Part of a small language model's weights.
Architecture: LayerNorm before each block, learned positions, biases, capped logits.
Each number is 200 + 20 x the weight over its row's rms, rounded and kept within 0 to 999. Layers, rows and columns count from 0. The size before them is the row's rms in percent of the matrix's.

# layer 11 MLP down, 160x640, rms 0.106, rows 0-40, columns 160-239
098,186,211,201,218,214,234,179,193,182,201,178,210,204,190,205,222,191,218,214,202,219,200,159,207,205,178,207,205,192,225,244,179,187,201,208,223,226,194,187,248,161,211,197,218,204,240,234,182,220,226,234,221,222,212,196,156,169,206,161,181,220,219,237,187,205,205,210,207,215,223,240,170,197,202,236,167,189,182,227,215
104,220,205,207,176,238,198,218,179,190,186,200,169,199,246,248,196,203,208,207,221,195,208,224,221,194,201,238,204,221,199,195,206,194,164,171,204,211,206,204,217,185,204,198,220,214,190,198,185,210,208,196,226,211,203,203,200,202,222,208,180,226,222,189,202,188,257,236,177,167,190,201,229,178,183,193,210,249,134,191,182
096,183,220,216,209,227,172,241,184,196,204,192,224,205,220,185,217,244,162,195,212,235,219,193,206,201,187,214,199,199,203,207,196,197,215,190,214,223,161,215,187,177,205,184,215,221,199,180,188,206,205,184,221,191,170,196,225,188,211,199,192,229,193,185,208,213,215,223,227,179,199,224,130,174,217,241,177,198,166,185,228
095,210,204,179,184,174,200,205,188,200,182,215,180,176,187,181,190,206,204,206,210,214,168,199,197,195,213,195,209,206,211,172,195,223,195,180,208,222,202,212,229,201,195,212,170,233,210,199,210,218,189,185,153,168,210,233,190,221,188,223,182,174,197,184,231,213,165,179,189,214,221,210,215,199,176,228,185,224,222,183,189
100,198,209,209,224,165,209,198,172,191,218,233,215,201,214,201,181,180,238,206,197,209,201,220,204,202,212,203,199,217,176,186,197,216,213,220,247,225,220,185,209,239,205,199,197,199,198,195,198,182,184,207,207,203,169,191,192,188,186,205,220,203,161,178,251,202,206,173,150,206,242,211,150,234,182,224,196,227,208,216,235
095,195,209,222,186,169,190,226,185,193,234,188,222,252,230,165,215,216,171,181,210,220,180,194,250,184,187,168,189,188,166,213,214,231,195,195,202,182,197,196,211,214,231,221,206,187,203,165,172,165,191,189,217,225,209,146,175,161,196,205,210,199,166,208,194,194,221,190,195,217,181,234,208,179,193,217,192,234,192,237,225
099,186,205,207,170,185,214,178,198,168,200,231,173,213,201,213,185,185,203,207,217,226,215,213,217,208,186,182,200,199,208,175,179,210,234,220,190,209,203,190,185,203,166,195,236,179,183,187,175,196,221,207,177,198,221,195,191,213,178,201,236,225,196,209,168,223,201,221,202,240,197,202,192,181,199,211,224,201,207,207,230
104,202,187,210,197,187,199,200,190,217,180,221,210,182,220,192,188,193,199,228,204,175,192,221,220,184,193,206,163,212,200,188,194,214,173,197,184,200,218,166,158,182,176,230,184,211,201,205,239,218,202,204,214,204,197,237,200,171,157,204,229,216,150,214,173,219,221,181,183,228,205,193,213,180,210,173,228,190,197,196,175
098,231,207,218,174,189,176,181,210,198,206,217,188,201,240,198,166,199,196,228,183,199,201,236,212,189,214,208,197,198,195,205,227,178,216,186,163,199,198,208,182,211,168,191,242,206,233,193,238,187,235,202,198,213,263,166,196,173,154,185,194,188,164,197,199,201,182,191,206,183,202,187,173,172,203,172,196,218,201,178,185
098,180,229,234,209,163,157,180,187,216,172,196,197,217,185,182,224,240,200,208,204,215,199,224,198,194,209,186,212,200,208,167,199,184,200,165,151,192,209,206,211,203,228,212,182,216,142,228,196,206,192,233,203,200,220,191,232,204,190,204,174,196,210,200,217,187,210,211,179,152,193,225,207,171,168,221,222,209,182,218,214
098,214,150,173,169,190,196,203,222,189,201,200,204,208,143,191,214,196,234,210,175,174,225,225,209,191,246,216,194,229,215,192,193,188,198,226,221,195,175,233,182,189,182,164,170,160,190,193,205,220,215,192,132,204,186,195,214,235,203,193,205,199,211,171,202,207,226,198,195,190,233,195,188,215,200,219,195,211,199,211,205
105,187,162,190,178,206,204,224,190,200,210,216,158,184,223,184,206,218,250,188,187,228,198,219,199,181,222,157,191,194,187,200,239,209,233,186,198,222,223,192,197,228,171,150,208,183,194,169,194,218,187,218,154,182,212,213,213,196,199,187,206,235,210,166,169,170,190,190,168,155,186,207,212,164,205,181,229,221,211,178,214
102,170,170,187,170,221,198,224,207,177,201,220,202,192,225,192,220,195,213,209,183,219,177,169,201,192,208,182,217,167,220,166,201,177,210,189,219,206,224,199,238,226,190,221,205,199,194,209,193,206,203,178,186,217,174,188,174,190,168,188,206,198,234,167,218,181,202,193,226,217,178,188,202,174,226,198,213,167,217,217,209
099,202,180,173,252,209,243,188,206,218,203,224,162,236,204,219,193,193,209,189,174,207,186,192,179,226,203,212,201,228,248,180,185,192,201,237,208,202,203,209,169,200,217,162,189,196,241,241,182,200,210,187,234,152,215,148,168,199,195,253,186,209,223,199,215,213,186,182,241,185,137,219,211,201,181,232,199,204,161,206,195
098,187,231,197,217,210,202,212,204,208,182,230,216,202,190,185,227,184,171,177,214,186,236,228,206,226,185,171,158,157,222,234,212,216,170,170,233,182,147,196,193,251,219,167,199,232,207,163,232,202,202,189,165,236,240,217,215,160,205,232,191,174,233,209,200,210,209,227,186,180,192,223,170,215,204,161,190,195,189,223,187
101,251,207,204,190,231,198,190,183,210,198,217,192,180,168,198,206,200,172,185,242,202,202,233,181,210,213,197,204,213,208,191,194,204,214,212,203,195,187,194,189,197,173,194,218,218,237,204,262,198,213,183,213,181,184,197,199,218,221,180,184,187,166,227,171,207,191,176,187,194,221,194,215,158,190,212,198,185,177,208,216
101,180,183,187,230,192,236,224,199,183,178,212,207,165,183,235,217,183,223,189,185,215,198,201,173,208,171,236,191,174,218,208,234,195,158,193,238,165,173,186,211,203,244,210,186,184,190,193,206,202,221,213,217,217,196,223,180,193,251,217,215,202,184,204,206,191,164,168,180,204,209,220,221,200,172,198,231,191,195,224,190
093,155,205,199,206,210,225,188,175,190,209,200,207,188,231,195,201,218,208,213,210,204,207,207,176,197,181,191,195,194,187,202,190,175,177,193,223,183,209,167,203,213,219,211,187,204,188,198,175,182,204,204,205,184,197,223,169,188,189,157,196,226,207,259,216,204,209,179,211,202,212,225,193,205,174,214,251,201,199,200,228
104,193,227,207,178,184,218,208,175,210,186,203,205,180,195,184,172,195,203,170,186,196,202,237,201,225,226,208,206,166,205,169,215,181,218,211,203,178,174,151,209,213,185,248,203,232,188,214,196,197,226,202,199,234,210,187,183,178,196,223,201,226,216,213,199,194,192,192,177,231,216,190,174,206,198,203,208,151,163,200,192
101,195,199,205,174,204,239,205,177,162,191,208,207,185,196,158,212,195,218,196,183,200,165,225,190,218,222,190,210,194,216,198,198,193,189,213,184,205,191,169,220,167,221,201,178,202,207,239,216,187,200,150,167,177,202,200,210,205,195,230,205,212,210,181,198,234,176,191,180,178,250,175,195,208,203,164,177,156,196,180,229
098,204,172,226,197,206,194,216,198,190,173,186,214,233,203,201,194,239,201,233,214,154,224,139,226,210,195,224,203,176,216,214,201,220,191,181,207,191,224,227,187,214,225,228,212,181,192,185,227,191,229,193,232,211,208,196,194,238,204,246,212,188,176,203,239,188,211,216,217,179,172,199,231,172,182,233,187,198,192,199,229
098,206,219,228,196,182,195,199,205,222,180,197,189,196,174,204,181,210,178,188,203,169,213,199,214,197,206,176,213,230,205,196,181,158,244,212,208,230,181,174,218,184,186,193,226,204,206,204,182,191,205,233,198,195,240,215,195,210,223,192,189,211,215,223,199,183,215,223,177,196,182,191,175,198,211,166,200,173,174,181,177
103,224,220,171,177,205,211,200,198,177,237,200,181,202,180,206,189,207,214,184,229,161,213,194,194,203,219,180,192,199,235,196,194,199,211,195,201,206,212,227,185,204,206,153,204,198,171,191,210,182,206,189,214,176,200,199,180,181,225,209,198,170,173,171,170,186,197,211,174,206,194,203,207,179,194,206,182,203,184,217,239
094,194,199,207,179,200,207,231,226,185,228,221,185,215,202,211,174,190,161,170,227,203,201,212,205,192,194,180,222,200,201,206,211,211,189,192,154,195,189,188,161,198,189,206,207,170,180,209,190,181,207,168,217,249,227,195,212,218,186,200,242,215,205,195,221,182,212,216,209,230,177,183,199,202,205,188,230,204,170,193,164
098,180,201,222,209,242,161,199,217,247,197,191,227,206,215,152,228,172,176,199,202,178,214,198,222,228,203,220,175,206,203,219,188,185,199,204,218,204,196,199,177,207,201,215,215,205,238,200,201,201,170,212,230,227,219,227,223,160,209,178,211,197,239,202,171,198,182,189,203,188,218,218,174,151,217,201,193,179,226,195,201
107,194,196,178,177,199,220,171,185,250,174,189,192,170,230,171,189,220,217,195,207,206,208,206,189,171,219,221,191,227,193,174,210,224,211,209,182,202,213,206,205,144,174,213,194,155,198,228,193,203,173,201,170,190,231,196,179,218,241,201,239,218,208,185,221,196,163,201,184,213,217,162,195,175,176,174,214,193,224,199,188
102,207,198,204,200,235,176,179,183,187,194,190,217,211,178,191,171,180,205,208,172,205,180,208,207,146,210,194,200,193,219,230,198,177,166,178,217,218,218,207,201,182,208,185,187,211,213,178,191,210,224,180,216,205,185,204,209,242,197,158,188,216,162,194,199,206,220,229,195,185,214,174,204,176,203,213,187,191,184,197,195
100,207,184,216,189,215,218,200,199,201,201,221,190,196,231,188,218,199,201,208,233,206,240,204,205,247,190,173,193,184,200,225,198,215,221,200,185,195,215,228,221,173,201,214,216,211,251,194,201,190,228,182,188,229,225,215,191,201,170,167,207,187,205,207,227,205,190,190,160,188,202,195,175,180,205,184,177,176,169,197,176
090,216,171,195,209,215,214,196,158,214,211,203,180,195,190,207,168,192,222,206,195,235,177,207,195,200,191,225,176,197,254,223,206,201,203,217,187,198,181,210,204,211,208,175,228,178,222,207,196,177,188,193,197,160,181,200,207,194,185,188,236,211,188,188,173,202,202,188,177,235,208,188,202,181,195,225,203,178,192,204,231
099,188,176,196,199,204,202,204,171,173,224,219,211,208,171,196,210,225,186,205,226,211,173,178,201,197,193,210,199,208,160,172,180,198,191,210,183,214,194,252,200,208,199,221,216,226,197,180,180,189,203,206,225,203,173,194,205,201,214,201,203,201,223,180,176,195,217,166,214,250,197,185,168,232,158,246,232,184,186,218,196
101,183,176,239,225,176,185,207,201,193,193,196,174,154,229,188,220,228,200,181,217,212,188,241,187,196,215,201,207,237,193,199,216,201,211,163,168,215,186,219,203,207,188,199,217,182,182,185,191,249,214,241,196,204,225,232,199,176,205,194,234,188,214,163,134,210,187,202,211,190,204,165,216,193,193,208,176,181,200,226,211
102,197,198,200,225,184,197,190,167,237,214,192,254,206,215,194,194,171,200,200,186,220,153,196,190,218,215,186,225,200,198,220,178,202,212,204,178,188,204,211,216,194,221,183,184,190,202,217,200,204,172,209,210,203,189,202,203,189,204,220,189,158,206,172,241,167,222,191,165,183,171,217,222,180,213,177,219,233,190,215,217
100,198,176,202,196,197,169,222,167,152,186,168,229,211,231,215,221,210,174,204,192,203,206,204,207,198,178,228,211,171,201,200,235,239,204,215,204,219,210,164,209,222,223,211,186,189,236,176,186,181,192,209,211,203,209,233,217,192,227,171,218,199,153,224,203,190,198,191,184,176,216,205,172,206,179,194,207,195,191,213,211
102,199,221,208,219,159,164,221,187,182,219,200,187,222,209,186,189,189,200,216,190,226,257,212,203,238,189,189,223,229,165,244,162,178,238,197,203,197,170,205,210,201,180,245,224,221,182,225,193,184,181,236,237,203,199,218,206,173,202,189,207,208,198,195,206,192,223,227,206,199,188,228,239,192,167,192,206,199,228,211,192
098,193,201,200,213,205,194,225,220,210,192,222,189,178,223,171,209,187,191,200,204,182,201,176,165,194,215,220,194,154,221,226,205,179,211,177,208,184,161,167,234,188,199,169,206,212,209,230,214,198,190,179,167,185,206,218,198,228,161,206,177,207,206,207,185,174,196,193,223,153,166,198,198,160,226,195,181,215,213,194,184
099,184,176,198,192,189,169,186,216,220,200,208,208,193,206,214,226,209,198,196,224,226,165,196,184,188,162,154,215,165,192,241,213,178,191,204,222,175,206,207,231,194,197,202,192,182,150,227,202,225,204,208,174,227,232,228,222,217,205,224,184,193,200,216,180,178,191,210,211,176,202,223,217,209,185,241,164,203,232,210,225
098,235,209,199,219,191,176,207,193,235,224,191,212,181,193,204,209,181,233,201,170,224,220,209,207,194,199,190,208,158,191,204,185,191,189,223,264,218,164,212,160,209,225,208,191,181,209,200,172,193,205,240,227,265,202,178,230,181,197,223,183,212,200,206,255,217,208,163,225,211,231,241,179,217,175,189,217,196,183,205,219
099,212,176,220,194,209,219,181,203,226,192,209,180,209,168,218,209,213,213,198,188,190,188,160,144,219,213,194,228,201,194,211,222,185,179,198,203,173,193,181,172,219,200,200,199,200,208,204,168,235,226,198,210,190,203,243,179,204,212,195,199,186,220,190,182,211,202,210,234,218,198,227,197,189,214,214,177,171,211,153,197
102,199,212,224,207,210,195,207,204,234,198,219,229,202,188,187,177,171,189,192,228,231,220,207,200,218,196,182,205,182,245,190,196,206,205,223,192,191,211,165,207,200,190,215,196,212,229,246,183,221,192,218,213,203,195,171,195,200,211,196,219,191,197,168,219,159,179,220,182,205,207,186,237,243,207,144,191,192,189,183,195
094,201,199,201,192,180,174,224,248,188,202,200,229,172,208,213,183,201,224,180,179,208,165,215,190,202,223,218,156,224,215,251,190,185,210,203,166,140,180,226,224,184,220,172,180,178,189,213,218,220,218,209,206,201,166,171,254,195,208,162,172,205,206,179,218,203,205,222,202,246,187,201,189,180,188,209,199,229,218,194,167
102,190,181,175,186,229,185,205,201,216,231,204,224,177,200,210,239,203,204,196,194,227,227,221,174,182,204,180,173,235,180,208,192,209,207,194,187,222,213,199,223,207,175,205,230,206,197,201,190,218,190,183,207,241,182,225,195,190,212,191,203,175,192,201,193,214,187,198,203,202,159,182,180,182,198,161,211,185,213,205,181